From a checkpoint of a small transformer trained on Wikipedia.
Size: 12 layers, width 160, vocabulary 16384, 11.6M parameters.
Training: 255M tokens, 10532 steps.
Each number is 128 + 32 x the weight over its row's rms, rounded and kept within 0 to 255. Layers, rows and columns count from 0. Numbers have three digits each. The size before them is the row's rms in percent of the matrix's.

# layer 6 attention output, 160x160, rms 0.102, rows 88-159, columns 80-159
092:128125140176136176131165092163165107090109104106113081105102086126116152086124130126150140122122116114087131122142143088086120123119114119119150094132040135130162094083125180114123150142128122118127153145153101126074104102136128135153045098
108:126118152145130129088120089117168117121144165111099128139109115127141117131128113134137121127121120110086161156107132118125084158100075193145119104195069157132114185136087146109132151166149167044125129162085118144154158085116106173228151123
097:101126142099167154143165116174156146161090088145067058103116123169125165112148151132122173113121148096165116140131138149097122141179143130145133152107155113177109075104157162120156135138136124162105132129100151142104169163160143104113142153
101:092139095153125081116132167116200162102141210122122136157106175134105131111083128125126134100110179154129123103106148087105174158143126104170167107165122152094125113148106105235152089094154140139178115143103085084087107100156100161062154088
097:095151121130068095142172153135141142097180153112095081150135126167089160124143100146095159131152112113156121189081118106103163119140171180130115104094081080146138127130133139103164092131157077145107095170106161157155106117121163086115070149
103:082097148158133147178081170123107099107164102054099155138088109144081130131096074177095109115126079199120113184099149128128124107146141126181115137138112164109133105107134118137167124126097159120142135110080089103121104191159117101118157093
100:131149033124121137116192149122141109150146155156184077130127136132118144142138137130183149090146141162148161134128171145100120127123135142145113142096161103130123088140168127093081130147119130166081128128151175122122134122113162105099136189
093:122136169101131124141112118100134151191168183107098147126177115154176156104172142136074104148120146114132141110167133093168144132109170098102099179100180118068102123128088159105114089137082085097143145093196102125092100127129144154110149141
096:108104122123166125134095133160156078112065057092149122173118112103152103087107159121143164162142101049121145136099104154135100135108088160037135110105133096171147108107166097138141084130121068143111088130170175164144118123109122088151077127
107:155188187152142082094138131106114114181181160158142184167127147161123084114102102142085100112141082128103094146098144169129088129137098135114110121144155164115158087102094108160138136116165171139149128147079101111147189124151124141130169122
090:111121080084162158125118131120084135155152120146167125133069141159178119128126065152171105093157100088124101142047195118113163111113092122130097185086126118167113083083179139127156190184104096136128113070171159138151163158149185091043176131
091:134160110142145085063104142134120132109168126124123142118107104153165118133152107131133159092116101109137152123103130133099106082118089128184128135128131101197118056097131117160193115140102167086143075120139155183116144127096206086091139129
107:178124171132143174172170154102120120058075119147178113134095130092143149139116148125155110081167151162151126112109139118072114164133110131131117131163146104143119175101164103091123112139082166111120102114125178144136125181112169096208057142
102:130116119200159106090117083127127132169121154118151119108107161121117067100128135150178109103112109156132127146092168138114107161126126116151088147132083116174143108117117142144132121151175107105130099150121109142147081090112133133095117151
086:096121068118113135127100153077110139171127146154164187160145160121140123112139113123101101111124067097069134130120166142149120111085103135157118143128157089155085135083129112148163158039048120099161122110090169195112155109080157122093132090
091:134099113155163119128171072109116077084070145104125098124142112123136124136085129114134117103159133119121177092157121140152107134106124158097165118120102128181152065099123095169130144083143089117133093144180147152160080082118164120063079091
106:089125059154109090085190175173117121089191131110146124116141172091142110140064081108209147112138127113041121148109167183129164061079106163115181136143114119148155147130123117109126106154088177124108121129106133126133095117108116122147175157
111:097107119105090087167101184093140128113129137059111104176103123117137137083097108220133073159077152127086161122153159128126163084094083158156052172095083159098133069123139188107156184080115101161134166093128111076121195154195109136082178102
115:129095148104089110091064145175112164128112098086117157104160172137119099099129133162174131146119110110131151140136140092156141127090158127093098137068099093136122141142132129099133098171040083127124085056180172249119170163096134110151138112
099:133191087142101107172086152100139112119145192085125136128115118104216109097109102143153115143087126149121158130136123118156136073099110144111108067138139098079163107150121111130056078101117087153094081091152122170090135165064101170194107152
100:092125095098154124112134132129108134144140136102119140124135168113168149136140100127086130108141123122168140169129134149144148124110138186165109102098225055182077136075183106111183130087127085109102106182090171105088098128127167078123095171
086:157155099195084122092173092149092139067153152113117146087117157133135123129119098121156110126145145151161088114085172085126205160144164081127168170136057162064132137168114124141166126113195150192160103101106059117133076159133075158136140136
087:141135146176138143093198146179159154068179129104093063139139130171147119111064139137193153165106096065111109142086104078141070136145129160148139122096062131147201131106124124132152151150162115156123110102124107147172132102164137114086108106
101:141063102119124170141101108146099148066060136133148138058158110124165185083149172109129191100143131112115124078154135136150141059099135094086113090133162167121141111145111132154105141091098101114142144140156142121115125123113104138114148082
090:121163135134139143071126154183125146135166089104149139100138114099142089139110121091152143164082089142147146142128126132128145136141132146115138097168149124144160176136125100151089105132158141115098134201129135115068079125093109113201073168
100:133114165082138169169074161138167207128111137170167160141132152094153071132139145150181091161117109101131135084126144128147126130084103099037118151168124161079129123112082132111152140118114138105162157112167089135141159138120115123118121111
102:126122089089147083106151148204144156173143131185118045158095091066056160077102120106145169134107072119105186150112155149069091216104134149156157100147145123147079144104151150078154106086130112129107136191104157144101144108122177082159089152
096:179116109061134157143168068127150137113077089069111137142166159090138154168147122107119174137093108144159115160178062087122103165126176171129114139145132130124110116138131160185103170093135148140146136084098100159115211172098129166103127095
102:147133129137128096090173132180155154145137108124145131186139122104113172183121111084111068101151148148160105129130088111141155119158170113187151080173149169111122168150085109200046157073185075166144174147109132095113114115168068172152108088
142:169150137114084156110132131133067147120114107161100143153122154163143153138160133104100136091146148118173067127125085109110150133182163099151127148090117084161107140114121174095155106102188096175107126169098172132096112122151168097159079162
113:140124152151127146099125146148122096115082096109132156153158125117095129131133192074143172091155139134107148106168115116103092191119111150077132132125095118162113128148150096135119134148069133170117109119140196103145074130149115132132130140
108:184199143115078143164092140108100128151202143081066112172134200166123092139123113145142101107138149103143069114101111113143138152134141134131148133048145120108102094126179151108141121151125115179135110107150124143088114127145149083075156133
101:133139118089124183131167157110144174082160163109129110139171180143136125147161124154113122128147120134169112122138100075152103100123174092119073137093117084145041116138156125082166120132108122100155073107192110147145031070111167116107118131
109:114133076130135145137131112148182106131143144089117139129119130153150151143166212138112124096114188185178149062146129140119110129152115080168163185109077138138084102141181120117174197127157175184126129111125133102168109109167130141087168149
107:137082140163147067117110098067116138127108163186136156122096100074077124138125109078099059136112114151130139142116140142132155150157122099157195095167136115130127155137122095161117121121119134147135119127142142163121115128141162127129149080
092:087113109143111116052156098231140169151108127107109152157046124146162122126112154163132167183104084104178097158029114052079085156182123102152158134138119112171101185140123083150188149134136142123141153154107155113131079106134087140148106108
093:126089112094129079109127105065110102149106159144143112091082143097075205177090112136158178151150101123163158150109124116112129093143166147175162165163097137103134162138125104069104153140130161120153121131195118124206140119129137103113115123
100:104114126148139105096100179139110154107127110159107160138120131121134158184127152041118095106114133079130102057152095138137151158163158055153188111141170104114120101119179092090168147147107120114119129164177151097143079075082157085090079126
118:093085180165107152093116122211125051111107053089140098090112111109116163142093088138172144159144060115153124145152087095130121149128168145105127147142113115118152146089099169102099107136123128125122097107107135151157121089092124158194079156
101:150161172178142129063184150124155165127244174095116109123073120184141099144153099172140141127116098156137143136074162122095095108131119091172134130170094133131129126156051148155127149098181126143131154157107115110200111131114114156084116112
085:113092144136132147126142153104097092067157097071116107116122108185121125117143144135147156176127097051150109128112134101155179079151166111106127146103187043182113107086147120154167125095138112095111083136078198168124177116090215081073182154
081:115121180165149141159089168146073135069127121124105156134102134182116141166138122081083183152141117082102076184083095080112107109145141151151116104114072088170130151135160168085137083125147174129103111167109147127165177079149185092133119159
110:116111132092177107096111096170178107133064121146133120166109151039129139084140138174142098173120143126169147162085124105118172183107121139071109120112143121145113146167122115142124112098107146092135139151131146151076110145098134121156117114
112:102135129149142139106141148107162086160201124104120131099144141048170142061090111178149077163100129098105225123151137173136163095061131127104118194098156107142096121151135081084163145115078120174097145113135148096115178184155137118101174157
123:080110164109160139139097151088125146135169177153167192121102063122107101101119180111077111098131161139145108095128163177103159150158067082113137106120130171146111107067127124093154134131125159109146130139093138125124149112160152108162141130
096:087088067084160108084125150132166135155079178118124084153129118150157122166184198076092131110050213156151186070174099140084071185179097089172115164138181136124107062118129127112129170125139105103108141121143110084141124119161103158114156127
098:075164089120056128165082141150167166133128178114090164152169164168136128142157156098122151179047134158128090088156116060162143191132188087112130144121117090138098126147148133093133124111140143156086094150143147189081111088044122109176092140
100:133184093130119143146122154178085128085158115136143126124155157122158201152159133094083173075136108124123116148134108131121090141103130186165110102149120121138170135131119124152070099166092159093122120137180126188152187123098122110127176149
110:168139125134096112145067184138072141098113098106170102139151156055165087098113160107183101131062163095061183082160146190103100133072075141103094118176124109164207071099088128150121083158129127071126103127151145182094154118100136127118144139
097:114163132164067148083188095215102096146156086116055112159128190160154100137118111159133089112118112155132085121147143138142171193127143118104114145121137123128148124092114149138166144106195087143159103148119113106132078105090112123078068180
094:078078137098147077099105213187162166065069125126132163108118092107111072081133152140144105127130132118101135108152166148130142154103095115075148108129142145117098088103123151088162151139126143130139172136176132088148141103120120129127046127
106:206197139144171147104162110132095144073141119096160089171160155153162083172119124116137143066157131148105113110139092146108061127096086156142122139102136141137109107119122128146125191146098078140144159083140128106102100153161041174072113119
146:109102108152168155132146145101163103113111118199103115197091122087091180163134140094135091109128048110168113147105077128111091143146131123174175118104172095149088150150170098113141142078118104161089118138121170118120188114121140123137105135
102:112117110157161081060089026134115155146089134183109168136075111140108105130122092137121144115146106154125122167094145120126104127137120130173132115157128187123105142131126113120133161155136178131139195150100111067156161107167090158128136117
104:126149167109129149140133061117163141169156162119140165081110123146164130092122094197130120163082054168109156172112164097136122079136119137123086150152133107131092076088128111135146190111101132137149110109124156139165155128105123151083140086
108:120088148106171152142161140143116118104051079184138124133144163112187135165127161109172177035150185130161096068140093157076112130120122120134177166078118141116111166147169145084119131130134104175151120097115121097135131204140119126146067175
091:168100147166130185142107112130098186141134129162159120140139131117072112148128149152208101137118209176101198118170141176128142090091089118185114133119135139147112112144166116112146153166110129147118157146162139097195107070138138094090183121
081:200151130088133106100147158123132093092138143113153103082137125099144213086136151121156119113096114156154129146141139074148154191148145126163128167136046102142118152114137121121122211134147137118105075142081175162147180131090081146164145126
092:088131154111164096135093210055142091149132141124186141122170121112104057143170228079094151166141164111165147057167114150117140192136103123043112106124059123143164158172113186123129095167164104118139144130112106148183087110114091126129104143
086:108108153164095127088140036178108106101116066171086101138154122128122105132134152096102126133146107129132117142160121137133126200140157109069118109137105115128133122123156135136128178080135080137117147179178145102088099110105121132124081099
091:144143096097111133095120159146101125156146105159104181129170080108165118134186178081135133088100130130140106114182148140146120127120111098097127140171117170096168124116105137129098123115123195125181156100113113122166139159115134156095143149
079:153123105089175142145194089177095083106091063091142110176147152067104141122098144124156100170131126066161127125143103134145131194134138175072123145098187146154158116062145173146054104122141097088127116117107133086147131101140092144159121130
115:169156077120108094106140101161146117177146095093183141112164168120118148111099133136136151131094098114092130088147127090114089111107141126162119173104103166089113109138120161126143176089136177155192162064105080075166120112129112184096112121
112:062050121200189153112193115131154051093072094165114149133091052131116096104084147146131084150165093137134159133102130154137101187160109105091146165126159147108096150132124129143126149137106132149158148091091110115196111121157109158114170117
132:116094112064168039081115093177141117106067131120086111138109094165142131096150184102121131131121161080130100081133102129099120146156121101120172147113130100164128117126140145093158099120139131156100118150132156143111118141135149084134138151
144:226197152159107091120144081154133124127144105102133094105181201110123128155108065125178134183100125134114137155137099079170136125107191171137140145099117124143116092169147107147131160131134095153095101078172126147135171109127134139106140095
087:121154122111194141167126141140146178143113160186108139103141185061197117142111131105163089110068147078137135101164102152123102171092125151117175223132172066123074130127171135065125211132079059167128137078161198111109160172086155135092127139
096:136099195126174158148174105083138105108069100106108170145136144147127107154145111122061135114183114105125082188103089095153123089152144142127107093135152134153111121160115115127104119170134089132114135153193121093191109132137151103107101105
123:093068134091119189150185181166175062108104000079138097165114134089127114128072107124135095169162098061137143171104078150137108104127139168079117119106149154117128169136130145103124121122153114157110150124117099096130142134192121104133132142
111:094078084119122113121101139143147099107105115102067131147111132102126118107142168128131107183077131086159146126105104114127126179139118114101171147159138082146112082089157087108206124151161166117106106183159158120159099125122201080083084147
088:110081118124142160079179066142085093073052108117159123123103119053179153094120068161131102103142131101106104191132137121148152115082091183157098122130091162120140108061138191153160177147108116058176175109130108150107116070121091176128113089
090:120148123149163109104115100091111096182113145186094142085115076116071149141101080074080114105176085146094168147127122133132131151163132136178129145148164131128066145140147091097198121085112168109161112137125151131166136108103168121160133122